From a checkpoint of a small transformer trained on Wikipedia.
Size: 8 layers, width 128, 2 heads of 64, MLP 512 GELU, vocabulary 4096, 2.15M parameters.
Architecture: LayerNorm before each block, learned positions, no biases in attention or MLP, tied embeddings.
Each number is 128 + 24 x the weight over its row's rms, rounded and kept within 0 to 255. Layers, rows and columns count from 0. Numbers have three digits each. The size before them is the row's rms in percent of the matrix's.

# layer 3 MLP up, 512x128, rms 0.232, rows 218-272, columns 0-127
096:136132153126138132139160138165103111103140113171101149118113087118126148115099136109121128094139133153123127151117179132107129100167115094120090153120130134135136154148109136119115132109136116148126147153116148151138116154145121100188120139084156178141147113160163154130143130136114141095113128131127139131117155106098171126105067120158120091133117125150092154177108043161158121131077
097:139137114114124135161127155128098125149115161142119090119149126126146115123118118111140106132102105168174140164115120112110079145097104078160164094160204098106173110115145124117152125072120105168127127104138109151123126103147097080089141135141113110145118098100105117135145152128132178127133122111177113127151167133110109074119105140129122126164132173098108137120106116121125146145140
105:144142174114138166142107171157129087137097159115101131146108121143152117156111128124127122126167126129137144124095174140116107096084125129138120139148153132080079141148169136116135161083129131103099160135087098082125109138126119149128153102098072141126113137129168147123161121129186142101102097147119130146129105097140141135136091122143088129106146127114129133166121122119184186128119
097:121124129138137145091162123129097126132112116167126097102163149127107111122154156166161185120145123109110158098111120140125107101105123082094171172129140156150133185099135147132128139152153072083127181089173129140090164136128124092100127125121140096146156142124105127146109156130150124102158177105101137132127152146119148103165154135112122148121176148125150117134120136155124103109124
107:111128134144098129168128140124143147133157152144072121105115156122130143130153104131155111129109148161130153119096154112159111118116122149136165156107142152117123155133082107077181135139104132173091135110095147128103115168141095127113167131122079109109138161142120115148082101129079124172133151113163142129099142139133113116119124127148115112147151154109091063150097095105115094130172
114:125160154141140107108111119148095139117098079109099118077119113113119157132097158138135144123129072107164128095152187173145120085117111112129145150105091123127156132147150110162160137092149141119105126089136100119171113118141136115106126124096133123163164137109162146161190113131105131131126134119141115075126111116074112142151157155116120133143117156174121155110144121095133145163130
107:109120159166143145119108144104159125155146103131126125150157152118121124155153111171118118104153099089120156129113117125128123159103127149108130138166147161099135097114130134098143136121136109149110109152138196123123108117129101101132122095130086132182101126165140068146162127189125109113070098183141096113107138089161137155158103151139097110140150119127164133111157118136136136095127
100:142121097131104095094132152125069189115148104112130131108111132142128155162128152143125115136133092095129120094130131131139131152113083121113124160130140133110106090090117135156134121139071150084120121105164078127121106109154146104154159101137112125102149108107154124146155119143111119133167098148098162109154091131113109152145139076161155125160133116134120160133135195117164082139138
118:168136148116087116099185146141141138170161125151163097155142093168126115136137086121145174105109134141117125176089111142113149161153156084116164144156149129160110123096114125105148093128141096109113138098101109131112137108134144127151126080117174120137135124115134121131112072122117110080143115114126175117124123142119142147121113135121127140113099135096159093168111091108107167096097
107:152133125168105160131150111131122137152135147107118123145117155069125132133122127134154156113126151137115125139101099106165129135130131118103160179117167138108116112111142168128176158105123165133082129091103092125149148102127089141124098093092144126136153124123143148093121139101160115148112131126085134118099151113130112140112106072145145126144153178142144113120122100085113074110206
098:146159103157075123130146148129108121116141143174137100168102112134122080203115123141142107136140080143079124163131116128137143101115113098155101109101111106139136144081134142125134169101137133133116155103149162119125156160117151116150143074111115158115135124106118175140172110172105106142132108113117154137095132139117078157124154081149155128148142142103096123147116141122095119147131
116:113156146157074152122140128141085132146174120141123144133098098108104150107155117203142117122129131129112113125106118161115144108145103124072143095128126144124141182128168122132129132104126107119112162119109103132163176129160098130147137166138076146124115126122131130093148189131137120133121171162141111117119112109082144141150122136139123076093100162141160177127141136139150112118159
095:088139101094127145135097123151115132102131172122151158147141133140118149106124095132145149138115106151150157145116129108140129093105123088078137142134115151152133125143108131140125127174123170108104145121149128090099111153151169140156131131153117169187140074080122114140138141187134152153162104095110134139133128118122106139148109103159157148178170105106127122146076106166101098148133
098:115157148113135144081122071091089103187093103153097144140121114130158143128106178155160145136154099124161099125094134138160133082148113120112143138141111138140078117108169133154143124126148160073102122101125137126135159117130107132160125145100146106081120101136107091110123129137141161110122138128113180121098132128086112130130164112152107120148163153125115181152114113148125118134105
099:132083141099117090119113153140118139126130148112142132130122160157095126088093144114132127116117147108166074155146102167095113117121128145106122166140139114090090164116143114109155162117075097146107133157141142091114151159159105116097156135088099128104134125123139136157131139135170112140111136104144134146118150040120134152155117131150171142102143184110134086147103131135128153122121
109:168143149083110123122121120154135128106098152139103097089117096140118097149121127145159110132132114168107135138139138093118109133221112121158168143128129124122100146110112181127127107179160143098107142097129162144134118128148123124148129127125138118109105160124100102169136120150167145137152128125132170119114087105112150153105067154159158133133108117137167151177102160113106148113132
098:124143126116148100134112150144125166154115099085130132096109123176138109107125120157163150138108119140119140163124116095106110133098139106127126102134136102112128103132140127158166121087097150166147127110090153115115056138093136094117105104169184106132105141097126149126143112156115094124169177126121117125136164087131102135165125108175113112110104129127141102175093118174115136142092
097:126122150125106154168139131121104135183152072144148121103108108101123104099067128140148126137107120130147137138156138150144133115122148166101135084149127109113147143162104113129133175118144140122116081123104131154162169103133123075161121162093143122128146171076123140105137127107116137114149149156112155146120117162116123107129147126115073121111154097096118148119151121153135091176071
099:099110163135138134102168151113105122129156182112122170099127118151091097162131181114104139115078114108123121141096128132145119113123138067085126142112125138145121136110093147084150130148142135103092137147103163150109097168120114121158143127123115141163122082110136149167095150139094104115107107128128114147078129136130163192115093129158140130108172107107115161157135138134150130123129
106:135117099094122130152119113154125133159109132073126156127108091126093132120132185129149137099187149146111102127122134160116180128111119121106147156136153162120112185107129089152124160107132128086126098150113149123121180073125161144119159157135122126131112165168122121139121079085111148110113144114109106144094147139128107094163158141129104111115109109124163110138125114081147117097123
090:127095119096106104117078152118111100145126109134145152111103145125114162110147124146188097112129116125158132123148129145125144141141079126126164114119111142091122103150090110139115145154108098142123129125141138111142157122104154143108120119113139120129097178113109131136118096096138142140153110172116164084094153092131106170164096158119148103153120113136128196195147147108173125171110
094:128085148125118098155106132121174147120073152150135141115121095198129063148133136152118110106117132135117135148137104136188187129111113133147087143114073125118129102135128157098122133168129120134146153093126173117137119122117157076136123112109120144128126122141104155129131135161153161143097096094162150127144116125125110147090104139143130154109070123124152130139143135124119134093177
111:143144090111151096161159095155164140149182115149110104132106141095148127157140121151112154114144081155129130149115109134112099127130102139165109092143118148114153120169107144108093129111118067139101118098126079108109150129121122160135120133112121145077107155167163120095147180117140121124114184130139080108136116120157098158109130120136116128138153185130114128141117135106100096122092
098:102070079140143170130105118137100117153119118152145103085138126130100137161106156123106095093113097160118123160135089121121102068099193125130116137146105102137077140147105126116144126114161099110145111148093140148121127124114143135170156141176155133133111144154146092156147057111133119129138135142130157158101150144149129141141126108120112107146147130154142112145161112108154116146168
093:130110130112138149135155131154170123091098111158136087096121143137134080121132100133140119154100118088121169163173119152147145123138156140145099132146139086113147126082126141126142159113138133151116176126088096123121156112123138119133142123114141142095130111098130136152098161172175083078096111155102085146121115105131142103178115168096148103135135142128110152171103160172124138127107
109:143126147098167139117112144130144129135106125139125103132077126154117110152121112147118156126189121149128141143162122107108142150115100160145124157106135128145160146115111111108122139114134086107119100135158124112133120157147107101121127146166130114068107081138190150091135134123127114168127153129117141067172093123123081096115136133144090106096076144148106139088120077171137150114106
116:130141123068174089112147166125098149140113144149060144143115125123133121139126114159124109115149105139163130120124144145101126116155154133137101109117142138135109169084147086133127118105140133100137109141166150102139113141093093090129096090105118192139114084154146147079155133111129156118165161158096109132121126104100131117144126137149141144169134093122110156131116115148149109064136
101:164126154103121124160139113128157146163155146116098148163142105084155091097144113114143129151142105159108143140166121098127174140107115131089109176088134086158137117147152126123162106116145085119154124107116170130090119143084095106095152152115143137144184131105123094132146134113124154122139071150099139116113113123120143150169109110115109122146089144165139140175143099153145149123149
099:175141130109110110137106135146132115168103110169149173117121121114098133138124122140152146131133142190139095120171104121181141127129121100138115135111140131113137125190113111116099144152121128129146133128071096104138157110075117131161165140091160127128140125110116177088153112095128135142119085147141098154129158126092134106103096139151125123120196114102129113116116139168151147085120
097:175176120137132088073142131118144103195094150162147114174126145177094132169066143126140093118152145143108127119124107135137110154105112137174144081112125103139135096133107166124139128136151157106129111112147141155132117102122140112146133090121142124107150117116117123138144138167118111146153108106141144126178140118163112111121109114152116107132153114134148120132181184082124129125148
104:175107156121100121116182127151091161074102131131122116122122140094131121161155088177115116123128072103144161115118118065169128127112147155126113156134126123110114126140156120140150176113162127155090138126139143184126113138084116132143114155118161144128118132059138126139191118129153107164104105135164127125107131122150118145128124107142134131136156129093107123126106105112124112134171
102:139131129143132149128104104073103144100084137137113130115145146207121124145129102094148139169087098137113153098139097140137117128113108141146180114091147098164138127117100099124161123103160093162120136119090150119162142127105145127178090107144129083146103120162142114178119125124125135131147117121149124132107094143100129151106160108103153132105133091148129179123090151136158137102117
104:159140149121152151144161164106146090130144121089117144095126141111167120126113112156157112131117127115120105142131106117140124141150157131138140105107130177090103124112135124098116098138130130117115141107111168085155120157164138101104139140131114155130110172137126176091118083108124149166049086123144081143111116098065120142121137088125109095132110162108109141142124145098136171110156
087:135136135091130116155109139194127121157102110126119079096112146148122105170092139115119139113134109137155114152141151115140088092151102108146124166112104128102137172145127150100088137145131137151126122106092146108088155127114097119112117119111171145141161139115119138159111107105052156100115110110126153120173137135080175153108151105113125146153117135124140148167126173131078128114140
106:145121070092147114105132134119160117137115144139155081144147107104132159191171109178152155101117134124110116110133087099112138145134100135135144160132118150104153115152153143121149128167099119151133096142125110171168161091094158121136160139104103166112075136140112148132113129134086165134148151141144115092133135127123117086119107114105180148157090149133112112165148126125132127152099
088:135132125095126145109100099088153209140110150120108118144135148179094085135173144115141131090105122161103125129145108117138095151120141133126142111101172146103098119121177164109128077095161126099101118119152127142137124135129118137117102127134114164132091158113167119131153114117161176091148134118123127145125129148113169076142138108105147171113130167157139130101132159126132109166143
094:170122097133157188133138126089151144152111128104115079114106134162139129119095119170138127146100131147130115136125136093110154126139110174119128115137138133123128144136151155146134097163126149083187079088091148129148137102149109090087168118119109095158149099148124126159117087120116163105121138114103161104160106117113154121111153127158125109128116111145062132133145175151129145105132
100:120145155118157118118136145131132152126095110139133069132115133136091118127102152089119118092104117155142139117115140130130139142103120118172159108120076109119111099117093123116132093150136117124130118126118159158136169092175134148113124068138131157089136107146141075146119129129140077111128145117135168106183105152121089151104098115118105136116096121145131123134147139059091123066099
093:139072117104116132139063128140104124123137133103136115071123114115133132138117181159107168158086128116158170132168107116135168167116125123150170152158127140125120133180135108105160133117120118147107112099136155127132136140065134096115107129137076136141097116098143155128145145115096133113159111106125151136104101143166108151135111096096129116121155174128144131116097160180124109127133
116:145105117117130205143137105108139106102076154125131098137136101140112135136117149112162128099121144108125171183113131145144132094107155092133160167153090101134127108120096162147074129116148164126118113120126182098112164110127106130151125142111124099136134142114150121164138122173160111095136115121100135147157124086145112115096164146123133098119156089152174157135132145100121121153099
102:143157116162180120152149126143130115193096140106102133123114149127091099143134134108176116152119087148144144151117153160154133097104118057125165142114133127141139166121099148165145116109134143144110115085150120134177132120113104112128089108163137104103153099158124134151120124109138124087161139093157124140176138171131124131115105147112136128145134154109151141131130152117099137100061
102:134124083153130106141119153097117141135134096128098134110124100116091099166147128131124116098117111117124189139145135115173118131141093162084128120123120160119129135161135172153124100169143106103150160183179130155125087122077138111136130081112092169111144122105108137105133169128144141128171147140110158094101134115110101112150121150157095103138129112139096167117154140112159139146161
082:099089137133122128123156112156136177113100146130143150153129102133159135126140118150112143126100173139164141106149108108172121112123144102154125101114130178114114136149116171096140115102161134155148107162147132064125173093122167127175098173103136136137123134106136078124162156119123075102129115129122105105137100149120161174104099146108132096124138129154126149158127131116097163089147
096:149108115134086128102090170138139104125137099139149154092126080135118120142126124116102147136154148172105101166130100161171140101147144133123158156112170106111150141134109118147158159099125139146124131170163134147141105118139058139136094145090170136124110119094155114095132118133089154097146152135136096111131101107172147116154166115072138088131110152170124155112130138121124106114117
102:155136146132078113142110150129137155107126123124126134119118089127132135122143154127179140146112127123130155139094101101158164135105127156131115129085143128136138127154161121158137130133162129151113146085144124141118146165179113137154112096146102150142135130063147171131164141104131073140101166156159120088088093107113163140135122128169114151090129172150152137149102125161137082121077
100:147140129087093136174098149120100133136092148132127100074151106173119151124187113162142133118130147123108145101124126123083101129114111139127138138149130130093108104150141138164188109136150105137138119111157116102089145128116154093142088159178093097160106107120152132155130111118118151123144129167155153178095100140145128081126117098143087141114114105133124128177095139149121120146122
087:179111106124144148143127138095121132152144152107142139142066090137127134155104177118119165132086116133113131114161144116154120134140138123120122139101083129105104126166110115124139172169137123116111096124137159077154118136095142089108131147134123121080146154132111143138150093118128136187184172110102118122117137084101151138120088130160160140154154135140111106131139156095141165086147
097:197122132072146121109111132130079114160097180129140144112096103126107122131114110150129133165110107091128128110140169119108147122132096132153114097116141154162102146184131157120147190101157107099143116137138116122119156129083142155146135143124107104174100115138141112124094112118128111146099123128136084157124120209140108104145126148139139131136110151103151154160109106121130109134145
091:126075126116125143149130138135141092134147152153163128151125087114135159135154162130105162123139135149154131156114124132079124094125123140133126096125096140119104139078182106090193137134109106103132149138109112109141120146122145101157108108132102074135106114132124107134156162130174127118100139098126154089139116080106123135126134131148125071126129138128137088069105172083131168112124
098:131144168108130185158122126136116135136120127146113116127101122126105110145104169123159149092089133127139165165126098129143081104111094096160124130111104081167149121122130148166030152160135143133105131143161125114149138136153096130125089157112115084161128148114123123110154115176111159109164111122118176141122115151120109093113116135126095136115101102093137111141117106115131100121117
091:061124130112137136144115075139144149129100146143139113069141075171114144138126104143104154132140108098111142103140136155172114136116124140101136099139151152120152084116151100120101131132118099156159114134139123129131146108118092118170086126182143152134121089154124155132117083166135113136129169117132169139083133109120111175111146150121120122133153130145128094119145196087130140147122
099:157103141126139153112127122127097083127082128084079106110130124148162115140130125102127099139122135118126100109103156140159149140145092117148139140144137135127080116132109137172181171115107167109127127136147103115140111113115153163146143162125118124158134093101134150109183069131143114144138136109089079091132089105127142104144108150138118122185169139142129158156129161118114110076136
096:157135183134099129116120159099132119117097138134154167095172127101103115128130150103116117118147126145133143172131064182136164083169149169087107131157122146105151148141146107147136101134110126146137139151162145127111121137117130113105139101100126117165106136101132090129111140156126104148116125152180141108122103132119123166177179121116127117135107151154131101185103101100124108096107
104:178127137099134125124132141171142161148114164139144143137122158086113129158146111067122144141108163104116140155153168112095109131129113099143123162167114098131141112148116152165164139164133113096112121115143119152083154129138116147181144152117121115098136105094107117121139137180117093101092085124138141110150116159129088097140118127147144139125119107161163127204138149151141125133099
089:130097132115149130140098100091120131133105084134114107137156080126065108164104122151155130125160144185143162141135091134098107124127111118128085131145125118087122101118125124180188152140096093136120098134114159166158128140134145184123127133131104120135160160111105158137137115141150116114144127107182128092104136087137137132086122104125116132134127176142144150170175137115120128130113
# layer 3 MLP down (transposed), 512x128, rms 0.224, rows 218-271, columns 0-127
087:122181119134117148120097132116132142064144137138084124158144125143144187160124100114096110158120097142162150123131151101139168155161148152149143124131105125114109114125088139125131100130117122149131142129139120160114150131152099159156136133144087118083112125099076119128165140104138137117072143146140124114198100136121120136083127156129133139106099106166140123152194148110133131120167
101:099127187158153125107144113141156136109164119091164115152127136110099141123108112133107154151126146166163146126128099153131104141127156124121111127125180118174143163126152152183146134158151104138120148178131150158112119136107121106130109129123122114193121164123137122122100152152120064156098143150102125132092106134112103123139115085195144100141143110119113164122132149111153128159158
102:123129153092104116105104138137131120113119114124137071096110079094149140127080136119157121133153095134129138129125110170089115116125083097177113146124129159160122109124148106107120145132143100130087105109110151075125146149108153138127109130164135138091123141125109151161133178171131180120122168120121175118152161178121114097124115129104128141171168147126184128149122119153115132126103
095:149139127111138117145153132138137088074117062165140124147139135113116086159107163129129123146147174091136158103083084124081161125114111141156124137139097146115128068108146105102107127157134149142153147172151177118120139115135133130136149133110142125118107125149145176144120101135149114149144102119147118181145126129069160131088146095110113132123142140131097115140167119157152122120089
097:091111167145109168101106093178140133074148139119126107127132116103123159139121109064094110126102180163146138131125163127123127122056155094130106191109125129090109115139140152144136100159118151135126112143111168140116146119120071126114113117119153144154103156133127168128130122116087130100107099134114137146135105154142089120110111127139126148126165144145120117151133147141106182153124
106:167110122087150103136140136133106129114132110137145122129107172119154129132153115112149159143112147081135136104126068088132152133087112092145116121106151137096113104107099132139107130139125129098099165113153146101116126131115108103096059142133146134163127112166158140113155160118148166193145135131132099158144116126137139133118137114166186162097102125128140156113104079114114144186125
112:145098123105137085122139116132101134136103143132114125143126140131160128109172063117145131132126097076112174163102147106115123160171154118140086097130112108103155128118102151144087096159127166104127128156133119092130137168142133098095152156125115110135117145168166124125157092135143162153115180133134123116134128136094096162124145115113186114115147158140111114180143107116089119161140
093:136136058112124138147108116117164094134122139145124124130112124118137142079167106111119111066107106108111133144123124135145095113155124149159113174140116117117085099132151122112121162144166099140152138120115134105120150151076133102118185144119116136131092111123157160140149145108142140098164159162137109109166122132126149098126149150129149120089158192112114120122125138067074126143115
086:106159134144133122131088149162104153117140122113163112109097156121147161146114154128119100118114127134144107162073111164131147160109169137125111078150107166118143136125105124129117121150132122120106167092105072149063115099098183103145136103103170110112141116150142133121138097134143134165123132116118124146115149119085106094131136149167139116154162153156135144119154148100076139084112
103:115137111137073121123121127113170111100126126117138110115124121139114189084136097134180144126104119085119131161143115134155099097103159128110135114130156112112132136124147106130121112139140135129089165095133036084133107111129167100111121120112110122117150138122152094126149082076116132170111153141098139168138160092136128154147129104110175135143122112165151157154091150121130121139141
098:146084144109112087108122113100146178103109133095142114089128106141125145098158142134091098095143136120122152172166095129127130127135164111120154129134136139171115118132182142164146145132143131098131112115102164098091167103117080076131143137072072145127133114158108139110165144141137113124137109160106123155131116126148146163119123100100130104101136128174092105148170104129145126120110
113:152144129147120153118093097151119126111142124132106122171135111139087143172095132093134130139131093140114120144092138108124154147166074137127139105119150122107130113166158126153141118114086142118138154093136116103130129122119126109109117085100158137126150113080135098118189109128138132139137073136105144157143148105106165152171129139115105160171209101127083155140155145137106105127153
106:129124145127097143153109125120141123140173107141140105095105116118111110134141132141154154119106151162144104106132106120122121104168098136135133105137127145185143089117118164178139122099092165115146104166107162144120121120110164134162129154161132147150100096098150106119127162092187120129129112093166119108053124145149159107119100073131139127108130136118137154187095124146156140135125
089:130110103094093088080124121161118106138152126142172165140154115075107122101131124113085143158105136072114135063161107162133127153152099129143096133160132100149142125110097126150112102134148117138128144151145133113122131153135168117166123113162145134128095179128163115107105154106153145132125121152105120113121161122137144138121115116072194121145161107143121094110127144108133092158131
108:127089146115145111108071126132152130124132102127086169152128092121102117116102086154137109131146124158168144145156148161129110095137099151123128138168125125131114139141117144134142104132108080111152127107150120115113120167178112131129161134091104134128164207122132144146140118094116046097133125124162126148121092119102168102161108131101117119155152167117123158130132088134151118126114
104:125116095144121120137104126113148147112147128117145093133128175133109158085153152186120142096106154154099118153146136147136163137091091170140161126125143144145131099108194141123136137109105130121122101121138090121133163150122147113100181110114095093149106114135172095088117095147140102125133103151146125116132138135112098130153140099097177137103126148115177111086176116089105132117146
098:145163141149168158142153114206111099096156168131167159141146107067106099126112116097125159140105122145153142101150118136113142143161092117135134125122128101106168143120083138107065110143150110151112167114150155114146133137150152156130120129130145137147177124130114176137126137131087118128091133075164139126134111111109152141117128137153128141134115093111155171096139113121105151116135
087:115096140082090110161064131147171145154173172126102145129165112100126116136112145148095149113114158151136113117134119137150154133096173112099106173150103125112118147120163166134127112124095148104111127152124133145151136154150114096094136140110109119132104109068117172144105113097118111125146153129102078149147148139134101112079138165092147110117118160086120153129129129132133158116154
087:166148129151133120147123151141140146073113120097105113136140123111154153101158143148098095141139122153083097151080131135147149141168132134107115150141135121125180132096116156148131097108098137151132062117149104131131110106147159127096121129118149098124145169138129163102134105158143123143093131065130172133150108102147085083096097108109131141132081145142115091092126125149151111110099
111:150113140118142123105105062130128135131139135190118114095139127143141122090140104101150089123164124101103101116158151141147108129085136098102119123107138127144101122110121152096096127122136147119119086162147167111126147103093092150144094157091131117136110125123132107143166078100143129133173149156112167146182106102113103106136094135135151116130144124121123129099060165149106132106092
103:156121170153136098086134167171155167103129101153121131130147126117128088143134130115131149121166134123172135113106128129132116138107160158169087151139133123124102117106137158145167125120133088103140111120163126146095105140131076128141112114150104139093127084143160116143155174174153101143109126131137131131117086127115138177166115154188104118109156125171126144120126095134160110153084
088:125139121110132131082116103166153100146174085106183126106104156125085141141141106124083161155110106128146121104124125163126107140128142159169139143094111132125129133130132122113130133086071125138127111130143098111125108131152157122108140134135173158184123152073134112133069160078126106133116094151171155149135097097131161170127145135107146139125147149112126113124139145159140088135146
092:135141148155153163153124138142103141118133128123098126096128144139117152113171142091084105141143115133134160128121086151160118104149137178126118147165142107107118103105120164101120113118161172128104113130144139138134098136093113097129103109122053159154143177147116125118112152123117144135172091119142106198120096131135148134083120115087147085143112089150151142104120123181123139125141
104:145109108118118141103143153152113152121149099104157146155125135125086126082101133122124143162099143108124111094186132097135153109166093133139161159119114086163125103140132144125169125113120099129116102122073158139083154117120107107109142145122144128159133127152167089147132125092101125140141149133128142121126100147116105111178129144171101093067106165145122083108140144111136166171113
093:143084117106124116157120118169143138134140119165095116137114175106102124117115137126135119118140123163120101141179139125140136110134109142166145179139109125168159162103159114126109139141121110115109162121109142173115093171176142140110121126118160102119130177131133104170152147081134191125138123179098131125115127080137086102114122176134137152166077110110118127118150137123116138115160
114:140098069114128138121148165109125142128154108114163138150111151153107125127088166145119147101128124142100105139136174082132104146105092132135103152126142136091129127130092147103141188110134111131112129090141138111133096132112121140144180129103109172124108095187154104142100132173095131073111144145129102104114133109116149133132161129177149151089127104146159089128130103121131103088122
115:096112135140116093112094142111101104146136140070139166106118110107118136138161139136112132123154172097133109132114104087124105143085130092097117135123151145133117161131150120126118126147149151179178145158100171121111108127158130159099138120107122121124137064072146116062105145128118113158139156116147125127149119120124080139098106134139113163140094103131163149130110180112095129146151
097:114108173147117148174092103095106137143091087137127106123134070137164145168168128103133139133148132112162105125128111138138148145129117115112114075140124151139150128112153166145132115124188189103144107140151140145154123125112099151110131121134154131129090147138131121136174155106162140144195110107125113134146111112124126109109154134102118126071131096132172119081112107101149138142156
102:104146157171143110136136163114144098142107112131113205107162155150127148139140123124158100116133111131116118155129144110112126152113136153161138153116137141142088153108089114135163133106133108142099149099110105112128129101115140076156130151126121130156154129113201118091115147127112134094109138099120095130161095156108069135127131134128073097112167125123139097090170137091089141119109
082:105102115131116150143096151131102145085081126123154094103175134136139159103098112162141104107089109157174134144154095120102126104115144124140144134100125133143124127132115103101121134101121115141128125075156096104143147143179119101112151133134150141107129131134106127189108128073118127099114102117112149153147117157116142158075182132122158155122094089129158150108126126164115134085087
102:147132110132127113113164147188118089094103125125148159156119127112141123146138084129115152109116157147090128095164167115100110111110138141160134137108161166090149119136100162136119107121161143150130153124125129140121119118105097129112105142134124117111127167103137165099112121100117148120145105066143171127167134165133162167174150100127132185143126091134163117106084120089137155157105
110:142088101099122140123152161113142098123111127119115145117156172145130086143145126151159117145141101084111133085173159125147125097109101149166139125137158162108118124129107115096091149122115158177161125118114120168117149075126122133157184151153140152137151138116115130135168123144130110145117103100139154162131157120108089103149139073105129164081130163133131163157098113140157105105119
104:113110146129129115114138110140117118096108174156127107149129095093129135159116133152094137082129153117117133093147101105115155109111100093073135179155148141173144151120121145113139141150162108133129102167123132148126145125116093148135128129156131080119076136126146092161127149144089126112181152121086114106104089153179122166144126141136123118137162134089147100122123073167113160125141
100:122079130147104126117171119129145086110142117113176150168129122089132104149156157093114150163162105101123132162072120114140102148146152087134122123124130148123132172131086123113089146130124118158153130125122162093102131157090162162128136128106153124134136155118107136160103140126087119179104093106118141100157131139131158073112166104137137138144191108116155114143107129122142102110116
111:132130103124130146138169142146127134146129103146151178106091124124091115137095152149091113134124166148124096160121143152188118111135121133123118152170126103135122122125123133168136095125140106160137127133136146137123067087124138151113117093174138113159171119107124148174188115102154099158117131092109157130120148119128163087148121111116136105133095138162124135091071090153127085121120
092:124160154137146091174158175143111149123158137122129125116094122126105137133140127122130138107136133099139104133111149135122102172151134164145102116122116138105166123105109191135164095106093142133090100097164099090107117129132132144172121135167123176123149084147127171094119092147157121129093102100083110129120113072149103122090144130142128127158174163122129132097126122150127116155154
085:120139106155164136125092133127129123080148115137090140151087148105103137133174140116071144142127156133165092135152119093132107132107149144157156132162132136164120143109113129113176102084167117115107142138180108122104170146132100145159116091156109111141120136143081152138156130085104129116130123133125097153125158107143121122159099120066136154123171133158129127089108104140143110170116
088:118091128167127143116120098139135124164098107112124123140088084105151136147124131129126126152115148140131129146085130168139122087097154119110100107123134115091096110075101127091118109113102155121127103124139176148124087103159114085118138123091103140127090114100133115099116114123094103137053125169103158119123149126108087109125100146124128106151113095115149099083137127145063139132147
095:101171106130097112117129110093144119092140093183151133133130107091164122085151082120094126132159133165129077172121159138125135128141115142141110095123062113107106119091097130128131102124142085117161180109135139136106122146171135143115134146165133150107122128101129126156138131148121125185172142117123133092164166093145136126144130150160147109126122148116167145124161144116152100124137
109:096171153132140136113087139136158115122122111117119145143128129104139063139149122163121153116131139125104152119127073129084142170124123147111134147139123171128101138119139123087139148151107145143168129159101165144080112143065092150128117152120114114144092145144162129125172089113091153098117163174116096119132139136110086111143119135121116117120114136076112081142142103103170135113145
103:108103144142115118120125137176093156106131137136131148125109146113104137140137127132123142115112177101150125117124122156104094147126141127183126135090065099129117127109104116106133137179148134102116150108152175112138102094136132126145124149150155126106088165131150155108146111136122142139096130147159125144143158143164085139139185124193155144132164120108158126101184110079100171143137
100:125136138146176128106140127146138157125134140125167151131126153130089130126113088097118140137146169101148137103102104155154118100130119115132074134116130137144111158143113146106166115097117162155145104125118144124064135145098152123079108126101121098158112119126115133132111096120111060100081121126149098142142091119134114155168130095159140118098093194107133177112138130159112106153095
086:118143067121086140144142115106153117150112101142119116070115147163101124095108125143127117091163132126142119132126165153143116140134135119163106100118136114093120122131120105163146101145192130119105130124149155111133145106144165105140105109108168171110138111118168066149149147120145112097174109095114186104161114142140145152111119155148083162135117138135152156124111148093089143132123
086:176113096119137146109088131116136118152170124105187104155111151135156166138124164131105072143137115120124131118128128160096126149136165119156154141113052117099077159143133107141115106127085116142108147130158144121128131159130141100158133136130164106155133134094125129120123127135099171153142140158091151118143156145140096139083150108176157135119151124103163123133122091114160148142165
095:104144115159129139129122114138154157134131110183155148129164115163141131117173131118133124140179076118109135117133154125147141098136126158109128140137120146141171122202135110124144136132100137164175104163152140125127117108156167149142151152118164145110122162102095089116099110103117110106147173150121157110156180137090136146108134081123113138100171089098127090119141124130155133122095
101:113112162137107117147112145094142113125133086103142115135124137108120163130146139137151101127116134112115110125144137102122142128144078113194159123120147136127115149195114104114088120095155067106161148095111165167162109146163129138191115088139131162119148103134104149123102139160111114095127147116073125143116131113112131110134136147157141174136165104132118117074133117144122148150165
086:142076085195166127174136073130114131085105104157088132147158131110118124146138115129156102141117120112147133112102162184115125141135142132152145132128112132122141139161110155135122134138111110127140158132147162091095122143124097147104165082124150128176144127154150151145101125149117125139080130138104092124145135120090135140116110145112122083137104101107167134131090085132111121160180
101:071138160096113164137132145101123129143152096084101104130144116151163132163104112161108127111098127162170124089200124085141128130131093147152128122108103108111139097104134145123135118130151112099127145111138129117154126106112125121063132130137161140115106141136127134156117130114126158131184164135089146099138076107133103140109125085134064111115136115142120136128160117141178145151109
094:120142081138158116114143167122120165105159130100176083126085147115090130137155116130119136149101171145131117113162102135106121109166120139085110117084131135110151161146105122160087134082156132160178104162130157157131159127073131159155137135147162109091149138152088134132129142148081140096121150121118159149147126125158134111101138105169138138125147165119111133093141140109127130104124
099:137158135102114148109148159134121137123166138139133083156111139124147101109116124087136114125164146116159126147144132123140149134095115140099104149082142187140118174095102153123153156153134116163111140132150162180124141125105116117086119127093103080116136145145173140104156104117138119182149104120112187139139114143105100114146111135121158100110157111100132148126175076150133111163159
100:150105127119181188115127129099080107117122146081106139088123125108151104148093121125120153084123141116100141112117130119126130162141134079126157132135126153134118115127132108120149125148131162110122128104216125112129175127077129135139153137133107138148141110132144117113158153098135154088099156111118052120182120156133135136109128090173135105133146153119123125171123095125118141120143
089:103115162183071148158125111152104120119132142111109151150117088124119131127145150128136117092139155101174159135154086123096154127158166153137145107169170133131165073182170128112148123134159107143145104137127137101131091114192089132098132092132112103084111132147147095150158133164130112110135130125143149144123134151147112131108157097110147123169146097132122131130109144146146123141140
096:116115134160124141138089161085079097105125117098123116142131147142139139138154156137165076115113101142130101122129139177134136130185153125071094108135127128100156124111084131138097149120120127116121138119130106152166083156116132166137128137141134129158143164092113112119103153152167155121137163129138145167141123155114138150142135140130181166113102096129130119180062162118128146101138
101:142116140122149096112102136135175133114158115134158102143169122131092128144129113087134139120170131113162133140152103136095141111192171147118095070132098152082113134110099118140095135139141102139086182101120096097083107142102153103138127120104119133064117160106125115159139133135115151100124120161107085140114139113125128128110121157186111136162133116126126110136137125108131083136151